Weights of a small transformer language model: 98M tokens.
Each number is 500 + 40 x the weight over its row's rms, rounded and kept within 0 to 999. Layers, rows and columns count from 0. Numbers have three digits each. The size before them is the row's rms in percent of the matrix's.

# layer 5 attention value, 96x64, rms 0.482, rows 43-95, columns 0-63
071:507491458472593490525540472477494603480537501549521499492576533450457517502475565497493450496521467508556519487509521576507470456487462526497412514493433479462496440511528518430560485444493427
066:557525618499468471516535506500553418485522551445517490521528499469523502490509491520463551466540457542478526494535512494488541515426534505433489629508464543502489467529477501493583443518527461
076:435541531479547502540489531462482514496490493473470532503382451521511511484440485577439523454483516522454447466396488435438510483484487479500513391477514478535461479470495465500535548532463485
076:555464483447548540475564473522568507507464557488529426482518541401496463502451545490487516457470516475502492506515562544484492419553458499465447535497434518521485476537521455457456536453582525
083:492496458490469578509493426562470524499456521474516485439541539522449547479551562455516433557505475496518508520520507552518460490497503537508441605563511442477550539534532518436464479447564505
085:511495534557550501461558556458503449525504543524554432440511498445532474549478493491453563488454544469493505449527517393475504566518470444556486511531503530487492497536489427556489523590499530
068:498516505498526498495513549469482505478469501526465550574555502550416484503518445546568532492535532447527501455525436626527455550457545519449529572518488462492399517517493519496532501485491533
084:547428502518469485475539486510554468500533504498474474544610517445460437455445421456537509512495505504550526491562497556467537521513563488537493597489491514485435504553516481590493466477483499
077:498510450503462586491473508518511406499445539486554505534551511440479470472534487481440517473448535478528461516464431505511483426443443520592540515480445542474544508501575499468473467519518563
101:442529475496467571543468512497464470516456504548518500587546490491502480496526528496542516483511531472578493496461438579516512419446432552547535487489510507435543463496563600447472479495475501
093:517478467498505398473547517501458475513459443482453448451475470526474454515487447474510438582456468530574520461499485465471503581492532535508451398511490508533463520517455440553534517521479551
089:440584544532513483492538550471508475468495560448442553492445490497522531475471466541432540372531523528479464505479515428524513513432548498487586485488502521501475457478536528482543462540481472
086:499555499551505500461467450568429570473455510497450524456460518501493554459541527419521446513584430538495466543491476533504517467468529519413476463520494452435574478471492534500527523467491461
076:515477535540487439538549530412498516514571485575551453459515547500529491568519509513502522527491507528485512536583555384508516509543441456568461561481519538516538524545485487524456515531486488
066:477486554499569481520550492432543485488543491512497553553567489479420467509452456595511521485436542464516490472465473553468482559489521468486511579481470474540388486488526494499518426490489478
063:483516506529522490559591443433530466484484549456498482471446508444536524498452546541525536444503556499472506520562532417531543554531498516471472615501528527504486461508549468460514453484553456
075:493488501517501455530554580459487484567492477543469438498557505501555488541520479440510512505488545455558512446553508429563484523450497512622511562507510516510476458495502545539488416547464533
071:512480540459553433542537540441550452532512468503564473504513469512511479542512492594480526490403522443482496433487527486481462602514456473556497527508491501542409504527509451483513475553536528
091:493476492508414503511516482491534471457500492457491470442553510514533529501515483452496449570465497511560524512596560462546516602528570505563487563521582496489498552524527522501451464491571478
085:541483532503470539464497509534511481583593559489531449455512465526573535543511499440490486511519522505491565517569593472571478504511448473535522500516538523502549505527472561501426466575544510
080:534500529487533559440464403591511529520492518438452483508475441507530514437463544437545483481521504486470496476468524588466538461562501492402496469523554424489484485504518497525473542494545487
089:492562572519487454477537585448532483486505584538511514487506489507432420467488559503502514492549461469473497505478513590527435513491472470491516573475430558504468463541519553495507546435504450
106:491538540503498508452500521477487481477505486520419451465525533541407458474448441502426516489463518510482538494489508554559505464487619505589454435537503473513503456452530507500515408529479512
101:451534560487583520467492567483508447446520537554495381479448494554561485512517491544449550525503541495423471472501451557487457555507494464459546489491496502527467459495526529439539549476482514
079:478470545508512503525426489515511533486507507482475377495510412510547500490447399511447486469474521465511475448469474477488562569556513469520484468527611502508508502501517486430512567503464513
089:549534544495580486495537542460446406556458524559514501427442464470523482528514530499465539513544454562529506479496490454447478470396421486514480494527490488504492526521502497500488491608523499
079:519450463542520474536472442514491474547431499527516466565443460463568515523491559514486566476468475551584481502493501428411570525530458502493497461544509524460513465500496529406541500540540483
097:507510553454495521448486514407538461447465435522519469531508525514440455520426450547495563520448537474512505459509473562575461452448580489567475457517478516516509447465492471447503457532482488
097:546538492558586535513577430438494501527467509475575496515464547530516447485456546475524563516460525499479494499529461476421492555526482494466475511412544481538469448565470564456507456506497490
085:471534496544490485538516489491500509497469581512533550526500524467461487427497612423526524500512463483518467564469545552473515531556446494475535589431489539470490478548523554511500490417475438
100:542443488515471534518413400545498507500460476492553495518459452406565561462488536529500502473506482514571483444465498448449583478532480519504536489530576502504555525458487441473475518524497513
100:485470523468596476479529451368472510519441510514458522535499497545509492565497501467566537549469486473499455421530481498518470529480491471520466484464535385531484462499523547483546443512475481
096:462528470481500501512505475450521519470513483491454489576523585543495531521502413493551491562442511474486480560552484532600494481518521489457503477430501444482504441517506530508488381481438549
105:487455541519448458507431458490520600438519492487494530527533459525476534484512554482517482447511468447511571411421566547520529495580523470542482475491544486544528501467500493472514569462476448
098:570506443524504527530523428497466470525456522420512546464453429397509473497427527486523548425492488504561531496509495426432507492493531543509455491531543497541510531501468451543494500574469479
097:502486464499501452495523557484473516525539468512441530508480512547514528557551473517559437563517473569481486580520564459506484467436451514457461426472419470484484505495499527559510409574464505
083:458555536475498461513564555448488508508526500533475533448523565542454494481537427524507487557506528481455467567538480567593409483376510532487510502465446509516509467489496528532497471484516508
104:520513454439467510499514499520500508565454468480489520590577554477508484526462512481513476467441510529554456543592471479513526477500497523473488502549523470356471493531452542440472473493560530
091:516510461459519497419528469494513474551461540469474514472526495543510453537465581450477518389535469490502531410497465508458458497513577478554480546516486475474436562492523492490521594478541467
100:526502561500518536502496513525537472533560548440497428471539475537521513532474449503462436504511469480458532480475488530543453559533547438479520604490501485473500529604538439563513460438485553
101:570532458517470603497487439518508525507491430481526512526536558546440450475395505471480485509437527490508550562542497466508548464537558501560459466489565479458461485503480499480461446523480537
115:541486476509496495523499477446514528451479447491464479654508514572468463604459455501546501488464503486529550500522542466527514468535507472503420459507517447473452483559525513488536442551475512
098:473496510472467502519459593543510460469529495559413414505501491598486514550527416540462455555524513502475500579520512496568470481442483501512508472547455492430487538476563490518526521481493523
087:435567533481504467505531595496502493479506593514498508476542560452497515456563545499501485491523489488467467534500510588554432520516466492439542594481449516465514489530497529529473516397517508
093:547456507544489463512494475452477500516468517547524536477427401513502448516485574504505540504545466498555543472486517423450503462422460509548464445526500486532488510453485506488561590584502454
108:537448504563514512495487448465467487545443528563516509414433405524518471498478558511474521553545491515535539466485500411457491461437489518566464471535509470532519532406502481522536523549520497
087:490490464477356502455458486505546548410533453500493519509492498440469511497467444525545443480531497486524498479502507492517513429474519549495522460499508513552503545440470480540498588521407451
105:490464528483516530422480491459562460511432534552529475503485499581536505553511615526482518555492487514502504387483491506518457455505553463505530550526455465444488509490550476469549479450560524
114:468475570415563437562505521436433526593474539456457562520553492454551514531542531472539516469470473488533457488523498520545493581493473479507484520524540451437504495540461541497506492476551496
102:455521522490484468486484476481510578460532478501534562537553557448475552414548477475541457545494483475469451460476504585526523491541472497442552520420530480547533442494485538494432437450461497
093:456498445493455435493524501465526555435518506468464583519522531496472561525563495482598439489548499475497517533493568524564454458496509539443482508443450469537530537478507488589509504455458461
101:511507479482417497545453502557487553519488452538490496577538542519464492466498544501452519489432546500536465572541519491519552484516506526514496448543522545370490445487485540398503517493542506
120:447491514494466489468495521525551545483500543467496485481568504523478476478476534497462509422490532446488501467464491564530465553571587500538519546534480563479512506478506496448524598379542446
# layer 5 attention output (transposed), 96x64, rms 0.419, rows 43-95, columns 0-63
074:565459458471429485438474547477488427555477487457548514506424465520516505506509451479472540453504540533390508580497451436505517546542465531487566472453528499529501525503484494527455535525562506
063:550486520486559533538513584520557501473443493515413442543472465542493466537494541476558484571389589455503509492483536496490455518527462549524574481519550507489508511514504520510455515557522479
078:450501516546451515491449464440478522528525522538548486511561556539460451558512512386547509513521482496558572495565525516493481512539569477565470608470521504552502490505528481532499444510517477
077:443485453489499441510411502487520499453554475473415566507568446463498469534518420538528554509529475551487508457493470452506508579509434425461521512509520532466527422487502520486459517530532539
083:573462471475498447502525547481456438469575457521556480519469460508526516504488441553506542463486550480466489557496482443493557498513418540451562389505418483502458460497490489532522543513478492
092:437581500515520512557504422495570506475543500456443551519562513536495420465553459516528481519530414543590462479486548544480446472495517473489509552479516541555485452507535488476517506446526519
073:534509518408470503454467491494479463497482464512550455465449511498518501503408497465456525476488558555443485551501525432454536455547416598528476433468540461527562490514546520492492540475466507
092:486572507444517507506485494602585519471393472523472501503454482510535519488482536528459495459507522574454486471448491469475517474475429508442530481519494532491533485454485575419517569477507557
077:543538481541564472490501495497417513525518496483472504449509512475434500496463509568474558500469483525566512517513569498563537489518508513337463428533547468522538436534510491487505472472511522
099:601494501502493471442496520495417491538463515462528520458470587474456562517489484544438532479423521529455506549505549476536518493540521554390461436497480446519552503519500449513497502465485481
089:471526528477472546517432505451569512479486492568576530514433454477545450434456479488462497497537479520497527519467469460489562421460501502556547518532453407488464494444541513463526565483514450
084:550515506508481495525475511511505514555508496534521449494526535525478451555508559391531500628465511439558478488498553561459496495549528489503460557533548512549545562533482434510478441508537478
100:564423483508454460519537597470476470533555496523550529456450507480538510515497515532485495536421550432499515571488480503537512550516500546540514477526477512538434583519475492504494418566499443
082:474554456497550534490532482535604500495470520406435539569557483514526521436578496491536448492558451488532453443468495573484483506476562468499517510469476553439483492446477507495515518462514519
073:510524507425464531458459500487492439510456460490543434503462503574503490507470515431502540429519513616431491469538535457465510477548454535488495512468543503528572457551527534472493577485507549
064:514486461448494472501432548495534490497567479481546492523508499589502483581578468439501493545476487500527484439489526499377494509535485455510560499530460522499562489537469486525445576524558537
072:489555477495522501460509406497561445478462510475549506531453516523432497493489510512463504568495458512500470509453493511452516487493508569434521449494495437445571565496521421441558575435516523
088:423513494469498567506469426465508451473515515469492460553520502533438439506483456442543510470561475598498529466536490440445465433518498509495519522446542473518515422514538490521498593453506518
089:523518472458553514550548481549533520480492440512509488544463452520509536485510479530494480496540521481498446448443463522454529413458454509466570443591402469494457507478475463486541578453447505
086:491519502527523520535583449545509528418467492485376494549528482450493499454566522541519483542507415431536433452455490553504464520474524441499520522504467543448486509484462463507516480457452499
077:436446532488425448582508534515490528452552496558487509483529533471534483561482479539530547496461480497477553487522458474469427564480481448574503561514443581542471504518465531507494447548454473
083:502559485498505483496355533472578517511508450469573506423444512538497489481506450535483464554520499455550544533494465522495471476451549507508526434511544468485469506519489514497437490410481544
111:490434487553528496528423421546487439552522555491554452498504496537446448503407491474458526534508462573467460495511504507445470470473504416511536424508512485510499488581521489501496500509429466
109:556444457499496541500525532481592534546513529483511506511487534493456549473500493511522509571516510500543448512511422586526487429482536425494566429462478498490472481578463481474518423431486530
085:555452477484527541423575503475438489451481514466420456517558513498527477419513552511533478529507480499507365443522563510538442454528513496469538501481507514477509517508501523458526467506460435
095:494494482486506535539589470505551458499453510546514523468501484488490626483517529528502446490528495576489501424489489583538482492428466424480456555509468530435502492446525466474518555451520536
089:481525498492526507498630477483505540440446559529442480509559460452506559492563575551521447456522486532467478479529511520564439522501467523435495547487473550480501439466524509518554494502561485
104:560436398528485528496405463451508467518558542545512461520536468486449498512442546464474514569472454552481483551489478463440508430512474468457528430524500457476503467551548521506536490481473523
108:446563473521548540522430507501501531513505494550517529531544552530507555504569442507496499492515516484566487512489420583516522457453527522491459449467495526509487445510526484498522542447628576
086:470633552482524450484398503463557513503502470469543505467480509530496464500524465539518467481538543437553547503519476520507475554503558566490519449479530512539469451484500506498440515444589506
104:507520531468506522471589501473471505485445502496379477563499467470516507489506593503546452469480513532476490442507569446560443516555455538462515553486485527498544469444539510456550510540536452
114:496493445522475533543494446456569487499496512534535532508637502517495553501523484535510511502540455448535434530498496575475541423519455491408509456494455448498515494450496495508592515474523479
103:522492489527480506570437476437473480540572524522541493504557512494462454548460473452493575499500476456517467550538496537426546518558524511522521439519464451608484489605480482541506516470518501
113:514499529492529515422466507453521500508499462403460494532533486495537427502512526526540452468490455448515491538475582422564448463535469540445555473510535472473516505437520533516480480517433403
105:468494490495528492484473488532417459468455461552474496484486506501542500493521534517466451423524552529476468479458536511543475557481447549465421560501523522473524493425579476468529573562602493
101:479458529495464481561606504492493433479526524517578507474510468502492527572503468494420509443487466519472538548531546512488558559492491438502506556551449476577488545540441459571488536498478510
086:510489499527484485532404477487526488529550511517578523422454531538464525526470430479479582532447497495510548495491467500427577482478539481541487447522452454490525537576465499520458523449479581
102:480556457553482470553563424517414581445475502593475510503558439440504546485502510466487557490484480468439498510555470482434549505512523511529466542546502539515484425463505517505492535528502483
099:474529428518493487503495503567570550513411438510513555519520474505512519464525486531466460475505482462483496533451427527510457439486473515511456462496531511442475504374537499466551446548439451
109:490513534477488527518445546523484481522487485477495470484504551503497427488475487455507501606535506405545433509502432576452478479510522480586478467513549504547438601527497498467517459446459475
104:440525452546557465532447451535383498506517478516506481593553515491501437505474468434465528507483474565468504500508481459478529493513539473579473481502537555558460443513560517495466533542551517
118:490458423489492511541490491486448475485519485505547486532646487459530458550500499466448486469533438484461449587524535514485519491504470510477471512566533475558432474563538531564523501494482444
103:540427485485467457512588502502528471488498518451570500473498511468460482488452493468478541547497476534443498492549502504458535497510524412558544505542481489526444537592461529521483421510385500
084:514551549518487486522399512494587531554525474474529521421416505516474506502491468488538526528513550421561536501528429549454517528474562502541547449522511488501500501529438480481435503427479515
099:473501458470531468474549482493518478433440455482516525484529505464542552504552504580478430434490463570458533479446553480603478479495431490435471555507490511427522489435556526495519525502514520
110:451521514493531439496532453541551459465430473479499526503515520482496569500538521552492447466493468608466521431472534497573498462506427444487486542474473532433549516440543520452574523519503528
100:564467450451484480445485562463438453495492460489482491540434474478526448494453495492466498448456504527451521547489608415502510530572481530462545524537514437541521501531527492502492479564429464
113:486541500503474485550482498517656551540472492509489496534538472447460547514495514497514492551500457494493507544512403540495501429530465459507544453505491508505448490482486522474585415459437476
123:489514510533470528519550408478497536444478510528473524420573486500524549486522524517545503526524499389557445468485507541478515487507493497442462521529480516423536507379453505511508557484530452
111:532547567511483533501431511420482521560577506481466495545466477555487470512463484483556550510473497437572523512525566456456508490534521569466564444465475443568543491519467489503458555451509502
099:511496539470475468497406542476534459528540449464568533466462490513521454556497449492466529408473517427490552576485532456474552554517475576499526488552501429546512534519480481552487522527465466
095:475522491544534449493576420489449590441498538502492464538541463431484495500505521483511552506450475522423530476559491421486503513507561464506520503514487542493479393517476558521422472521484499
120:502525487534525467414391515538551563496491482461481491462464492529519452441527504523519499529479501425510496543485445446474460463497532549516540431489562504413492518473492536491485420524424461
# layer 5 attention query, 96x64, rms 0.45, rows 64-95, columns 0-63
071:515524513438476396476540585438478482439539512442486472442513454478522500547485541540492495457448496488480464523491534450506471487549463470522468571498582511505526451565563539428494534485523501
066:481477471455450514468521538469455496504499530515478486427523383511502416570517553570505458400523541518512485478499498442453548578494478496481501552484516470567495483486479530488509542521566461
080:485540516535542497461508475494508490494544470492470493593427499440475559434541555418542544571477435560477456483490536491578466496462551505545464539467515511496534499432465477448518454524534517
076:446537523517468549493441531509539568492474538510501496439411503497498451501502449596536434469512515505530567516454466476466464499392512465559541498469564495496506506462468463492521473452572512
069:507506425529478493539517464470481451508575480510501475573532479491502529517463500450430548472462504525466406501575533513473524531535519482465464520558487532589444465623488513520472496504453499
078:453522498579524499502512501462514513477521483563457532580459513470462539479454483430464490578550526562502467449490557516592509461432515516502492494498480507486522435436484544481474475470431583
077:491557494498495450504560563553448534479469477438448523462483506490537483502541504477460500475563609395527543529556415585488501517500442464495471523538543498449499521476486487476504465487544515
078:472508498520444436513508536513466471471536506498566541504478475440437520548474507444449569492437586502421526486507525472437475538529531531552483558556500510555531462535511409488494495437470527
080:521436560470484464489510510527505566539438520444527461447496496542514511597504487533544509496475527456507488544483527540394534497537400461481555478483521526520464521578459546493516528503578517
119:494505531530513496515413501500493499547550466462470537556489550454499506487476492415534533569546481589487482481451571456574510547520531642518497486508485438480528512472537495521491500488465497
096:470449557503479428485550534450441538445439476486450476532561499462527504483533559500506474446539495517540520511541588415558484491562472508472529548499543525477452500478504491475496536533472400
096:540514463512514466454501512460542457461501554454526440527486533460530452476457499452469520500440466445453467528540541435456436564508541422578525506522436447584508496510535500444517540538505482
092:530502541518427520552499490517524511500526533486469477487509537516537495550483454447494542591568453475516426557499462576419558483503492470575476512452563498462510563536485509459510534491564560
092:517414542442516487493513499527448516524528509434446449541514581465517506539464491492514532561555485550541494512563523497509518550546517498610522507464535498526475530595479526438533483442542529
095:444519476526527524505479546449558508562551514490416542454524537466475513521476430441517522568520439543535490517508489608497473548497528462463479485449468448483445562458481505521524453443534540
088:526556525453531539530518482527510494525447511511466440515504541503508497470582471572560509427494513480554512582441508428565515492553474571523456410491477511427530485478498505531540479476547464
071:536451485463534498456521476482527474464547474474457527490510535484552583472458506520509599595508431446546496498467521497453520482527499486428438463539482488530492467619548474484464520531530509
075:499499500408492465415556497461545464462526513443477565446533442460488608473458568465474541547509493495435474532520534507484487510548429465468509519486570529496497485549477531438505520502467501
081:495492516549472506503404512550504498520506520579438538530489507464485427588560476457555466525497570557477508500454466510500409540436535492524463468484453502481540547429527501486501455474545493
062:495521429518510472539553509473417484551501453479542516431524446528549470567476481544440493471498559431505503543491516538474498490541478464416531486533538438505476482532412479529522489407487473
069:489532547523506523519483457529594465487503483564508522614556524447422509428481506461520520571509458571464495495509519521562512437498459506525483435524460489469558505473543540496468486547460534
067:533489552522545474516483500474531500516486497432449550441527554506535484536473544540480425522597536480503509441503477485541469458498473457501518481518527458418574534413551528450553486517560453
079:475543445484512501482562515457409512506501551521538459549454471517509497573514464503475480413398424505470503470481515504503495556505474462466505526506504516548418481509504509575426460512485575
093:538546529537526504506428480494584478506538510463459564454488533563462462461421513503484500557548519454493488509467593398461480480469477553563491482522474449457561492449519519456481522519484485
062:455535452522509480597508474463480408525509522574543469542464452476452498513429485447479525501450511548464489518510546441487533483458526549597528497520514443532467497514473443564547478508449494
072:496497556451480512473508456491491537508522450469504475496558493492608512513504477521558478540571411475558546528498524539514541425511520443510511546443534431502480480548504501451519580589500480
090:524471531521503487529483478525541527534551508435517559465449542537480474523473486427478577595527500454493505521529496527430494502491504478595528433531488474487547539520444530433485445432531565
086:489495507494527425551438510482520503486487458434517501478455533446493518433546431499535491551494536430516535555489421509549471497419577551543458407527494478484537472464479465491507464504464452
092:510544466512514486463525504528487516537496571544507473555443484541493505525469518536430437428439504509409444461572500494581475540466498417500499520579509527515464492565485551480478465517553479
088:527549512530557465490510528492551501521546457447492556511440478537481406475503525470489490534455575484442550468518532425470479516469453495521526477541434452547538403466445534481502501527429490
094:495463481487546583539514461454489480463501504496493393574510486539523447471505493517465490444489482504489473534522465451581489527430520480494588499477477554502449603525493527479528508540477418
089:509473454508543507511555479524540480503525567531460438519559477488561579543459565465460465480520506498454435478508552585527513450536434461456547546468487509489435478483477476536547564463531540
# layer 5 attention key, 96x64, rms 0.402, rows 64-95, columns 0-63
080:540490525436455547462530467559472489519530558545516512503550518487515489490493536539463465545494449445473544551514521419559469437499579441545504499460458471610427500531461524518528477498468520
078:517513509474500544507519460616422459479498549523519478470435573457486471492499473499505532436481549523517540508482484463511484470523520563568572478453459489536488471571500519564481472602540500
073:502524542592475475575526564493486537429440474441531520546453512503475516500450459520553524546505456490508559480509464526473532491498483489486492483557439497450471504433460494533448442402438530
083:435512431543464502498522459469450575559524527494461504534525432492411412534492507474509508498498570508552428523528563425505489541466556484482507495507510525478518453524538452462475538533519432
074:578472508472490483557499484482521474502523517527581515494475600520534584479468456512499528463548488481506592493489457552467489482516552459478549452459475431488475529518427547528479528456497590
074:452523565476545488623589494569524540536491499481510454490502558496477537497495529573534534558503509518465510447483517525468509538492453498534495486524452480458389531493493448467460486448515548
085:515489517480546507455418457486437464509493456512481497456457551494560441493544463520479492477535488553499464542472507484548522484526566474497455557473555518535603443490472561511545439563530429
115:514511524453525528503550509505483479588602491499524498497488501525435529543442502499507588537438521485484467502504505521460555579492504596533429509513486498555438483499464455540490512477553583
054:505487432548424496453455482442493465478503498584442537512443413518472402462476501490447486482454498541511545511523477481516501471419476521487505507547531530528585496550537507565462453491481497
057:483575530514548452542550464530488522549544506484537474506556454525490508532482569438534500483570514453481531438492490537459363527499529499575531477515482511505445543444454495486503532454533531
099:507529483508529473467546525507521410435533482445484437565493549514505473538530462526436474436441484530458514445475562516560493485521439477510547437519528459448480514481511574541484480528424444
087:620456505517478553511575470386452530554577452494548500468548522509510582498476492483490515505521430447517540471464490468527510476489494476468561505452496472547489546529491529551478505501516538
078:479537558459485480490401477481509551521475483472439524445501518453565527463575463550519511476496459516523490493440483473542417472490542532531473534545526544525509520513522415428504518465580559
085:579492482531481513474508499454446503500572513494478460492530515475486444500504505558451578486486464497472525512502556440565432456467565451528553511508509524569404564580445485502535479516518531
089:562479529510485487507496432496438540544516519509545477497541540430556501433482497521558510547603566531475492527562490461470470485518543446568543519440518543563451517528507495471543513518571526
084:507556481554544522472469553458489552489439442487472534485410423521523458510549515504458478481517459474513541492478521471491488507583537549441485547571534501515556516482496461547417441485431512
084:495508480462501513440494544517524460476460479526481489420511441436523500444543486497506448484534447510448487574567412525547493471481450530525500563405510520560522452460492524465535493554549446
079:567414465561507518506516568515495482496481502526436506467498437500593522486508436526494461410528421497544510488590527469497480490479429483466514501514497529436569493492470490501481467551563507
079:489549589546541490507552395438475504528534439441502520531461484516433483482507513515485591583481518462491479483493507519496582513546547493505472471533527466515458566448516482537477438500472473
078:545488473504463505487436519495462518495527494519486487437489539513559492492525474476500443428573504594555511549503520476529473465502498498498474606457543522565564419487506525511525514535599443
080:420531550485522496570571487532576542540463454459512509516546511468482511470497505537513537568471481458460493453475475545469510510490512502507503438546480471483420571445533484477465522400491581
088:478521512500529504457415478496549518471526508528433503486480519487530547523558505435526428492534532533551470486486551530500472488482404461504458561431549516488585480435508520461573553484551450
075:495536506466507506554547491445448495534467485474503484474475585456553504501482512507494616513541529557488496495568481538430571534486579584441577446518509468504478506559512536475513521499523487
089:514496480506490408521497405506531541531465477441485472533503518521520509588448582414524458481495497466484482427452514513467487504490453471534470523517514482478490546387518488489512590460473496
084:490553564444497509521551517536493512536522456486474491519555528482508569536471531530535596538461468455446533487490520479476486501526513542542486519566513508555364554518485481521508547431536556
103:500496445477451498485451533482469532417483525499497450426566470493549435462548490521481422429502444459533520545518471492502425467483544416509560502476472474498570463549493526517546512539519458
073:503516503523520460423474483517446529577528423499488548505495533445456481512475535502524594480506506526527520476561468471513496495504510502545462617540497516604473486509491475477466535483610501
083:459456532535538505465435534459494503611564469530511550468508524514472482464519505517514486494585476572538583450446504514493447490539443532484520531578551472485539472517515499538426499510557522
078:526487475525480562600483519449524520480496550565491477474470524527555505444471511546466547531533500498546494554511532531505549512564534414430505485426541462522495519499466517503480479382501555
086:519479522541527423489537414482484509542505446509559520476540531559505504589435575410456445502508484518485508434551501562494507489467423430480538498494491476496517533477523562530495502500526447
085:549515476517523459505475540510520472451489525536531586476496522509509540467547492567503483470492442525519553468508458483539452424581502461382547508558509428492467466511446514489417504482531541
075:498554527478572536536514522556503573438425444514492518484519521552527582443501464550436505548504423449533562556550528462475461470494443464521474515456446493503531520551521521497518456522477490
# layer 5 MLP gate, 192x64, rms 0.446, rows 0-14, columns 0-63
093:562431491513519468477484554507452522482407608573498418508482526457463526510476525513493459489510530510516598542478460464520462432474477520494493563520451449489482446501555543509480536493531488
110:476474550456493599481493506557457521507514508527485491535502425569465452431481511522564491512529516452453519463500523510440514510478499466492561565514415507475495471533456616497494446491438487
104:574462459452496508428466518541521458455468506585514457512496424449483541518506463458540466576459522490483483503490579530452510493523502467473502550376451523532499511493479525504556460526546482
089:440574504458516499464441515559496516509509581485482467549468513599526476515536525577508446537452597543565461461473501447426500500484443499472500502496508478486484574515490473533507490540457530
090:498531480450505521481387514462501517535583515483555527472524501560510500491472440555463551542504387537547490577515482485443477495483530518529524467497483476432497431534473525469482496426519535
095:551484500525508520405505502402484516455506553577538462453420486551462508465512528612442461457507477571537521494542527501496492537508444514499526545473475463500488470462545497516460534548526518
106:497462499457526579413448528547497486518453536521514511422485457448437426458471565500530537550519547491523477552467517488423508473527451475477577515535496534531533527466464483559500500501558549
106:468487487443529526525509543478485501512412521491475417501595454501515447521455521457518529488514476484475555500578542517458559443480509499406505531465422464498497462421513420513531502485493529
113:457607468480481568513527466470503384517522530504474448432511444483498528464557504567503486469579484484529468559471523505471458485475484459426459541500521488499510439535513513545470540454516537
097:445577532452509473495517513538464516497469481491460467538517521505475467493520450472570538423550455470511541537521454431385546476542497534537530537446550430561532446500481484504456543492478484
102:485549523442463520485538537496482429504540491523533578435476447512473503421559517501527585469492484458513536476493458500448503530504451450504478540538489479539543563432480512606558504445498493
089:583555500506442499529478539516467474446462514522499453444468510547614515453561464509420512463545510505460475500466568498484474425493463483571497493499554536538507473545426523500546490470500534
114:521532510474524530477464536504502490447519578525486510518451410497526552425472519545430469503510469474542404471484513504422539540475514540532440588465547513569514474479447473526497458529521460
089:531445492499543533425421505429531488565524454454602418516488529517492508544461487535430451440448513537431499515505496498453564522497488453502557519485569490520480472471532470508460508503519474
102:471487570478531474553448469511491471485537520473498489535514498520512466566466496516552383519454484492536504515524544527516566583503503521401495569512484564497443450476459436551513444486517460
# layer 5 MLP up, 192x64, rms 0.467, rows 0-14, columns 0-63
093:454518490486468611490523536519516416456546461464441494530481485459515532438514486473544526507440499435519486454536532509492489506463531497480472520538492557495414426530424546501474514576438483
104:414526500455474578435584493523556576519545512457475499504535515581551531554414479560543528515482498485555507510512525420476497485514509489511528530453463517478482421441504530461510500489489510
092:470474534479528454558461485483543464477521501494434457553526536472491465489550473493534459527434478455496423507507468450529563533522455563486497554453541546493462366574459526510522504529495494
084:454441442509514468469508571515486543523450507454506468518450504470449463492533500546474491540554515509615499478482412524485491534497466544507498454457514468482433595545507476529545463440458448
077:464472488526429472542573450549455507462422437478531491566554519501463466417517550551481484455502509509472518479441494474580533501536492440536457490440500518527495486466499518544532514594532523
093:533519547530534526541449487559550539540475518488494543461557509526530452491487384494495530458545520478458582423512493547473453487511503471546493444484506542561540563479482492459444543570506535
109:467443525493498509485496468494527500473530532514453513563532586442442512526463522485470534463583490448501515461501510505512466474607510439463531520515490428503482382451494426446511538491510473
110:528472443429496535484466489474494515531418540572472536513546530499501501452448501533523536519492526447533574585545481539534518457490471532467524522515612498525560524493471546555444526435527494
107:431549593499615468529487488495543473507414602490486503513546476507500478590448484510508466482483502525481548529546521485515593512528526462457534518509517539553494557510520525495516514462488530
099:492559478487539507460547516514565501492514523527541488479556547497477421485485523449527535452551437467567513519523520440527566540492514433498496460423497498519369525483492498548500498580532506
101:578461516451554455419467506492420510565445536552501507491492510508470569548565420503464510529479530488441481460493514498487464539525514513513439435461495475514487480414510502524454441474447535
095:496505499506480575602372550553471492450514475469507517559480490496567496489507501519458477539588502551488445539533531539523549452463449491494479520492486503528523447468450516512428484450512477
102:498557483521505490480561505465481465459464549496465507551486530537497533495480536489522520514478473421538425498508470494459568543588414483571407545496473472526524494413428505516482461528450487
090:532528419499497492482486553503455484557535566479483539506500512453485423549569460488535466535447485445482493599544494525476490509514536526534448485525424423491477577494485492465519469509417540
111:446527480514455408425471446498547498546492516421520514500523515530513540526522532540528431502486498483507527550578549474512567469491429437529456511516421470489494493530434438466434505514464503
# layer 5 MLP down (transposed), 192x64, rms 0.442, rows 0-13, columns 0-63
088:543573394507535515518458469498434518467528495468516502532447461493452477493502512549499541446534446608485468571444501484524466530433482539556460460550541560512514518525487520525497456469488453
108:439404502506494518483522535480458522559515497483472488450589457521470444565523493458593463462478495534514548460449513455515494496478521505426418554475471477487465470482479534453447531535565508
088:475471515544573515509440554542475517510513428475520541492498492471471539509524558578501504514548529503526529454417527583540529464524484518547459463528435528509571508425562470496463486573466462
089:454455460517482527543550476526437479483430518458522470412568560500515496506551561473508389536579531462547476507485432508489484511493487568447533535551508521474473519522456523518477451490483464
089:545502513514487511523516491424489471466612468524539511444550533480504505499512511501466478514502506464543527502447498539471531463564469458487545487469506425503480538564407493397527550404523507
092:469538501458509488505534454481429576544482533497468524473445562480502476454531515526496506463496562489525528511475529496492596546533535574461537513482493459442569486553491541500487449423609500
104:537449438432438473492502501515428525437510501470508538482508504515504538473610500430473511558485464505554443563514506460527515473561480488541426519473431448456513451460449444503508478505470483
107:434510509396523578518515456492505502515516540538516496497501525550435537498427538477555528488490517417506503520575476580526495488536547455459513479491541416521514433492528487465504498450542432
105:453593434495566531524406489538553531455495461439492500538521501532479433479495513430516446505466463537556473440537492529524443520573533519448496518480502525518544525508463422517452483463503506
091:518482486524526517524495436449599440552512531461530427467523453583538474505431491539479499529519504487494475466471502500495503459469457555529466478469498530448421488533601457517579500485492557
106:484467483500439494535526489599402508480510500502459518587543499454567512505506554530459435510495456510581501554516455488442542508459548511487519510507473454479505496492545518443446529601504499
095:500516452497471472507510444584540476480436497475608480508529550523499499433398539514440515556476477487494515497542554505534496509529538469547568466525470499546491533455486540558461490410502474
104:498444527486566481560447498479519504493470484519488468467528508460506498560530487499510488517508488622453575469507493485574398537454474455466530461563522556494499523593533540463500551483486532
098:546482501423528563477497561561521523531536459537459467509489493513539568465503534557476508544541515502553503464571410524545495433453556432542522502509487595533523524511547509554522465505495480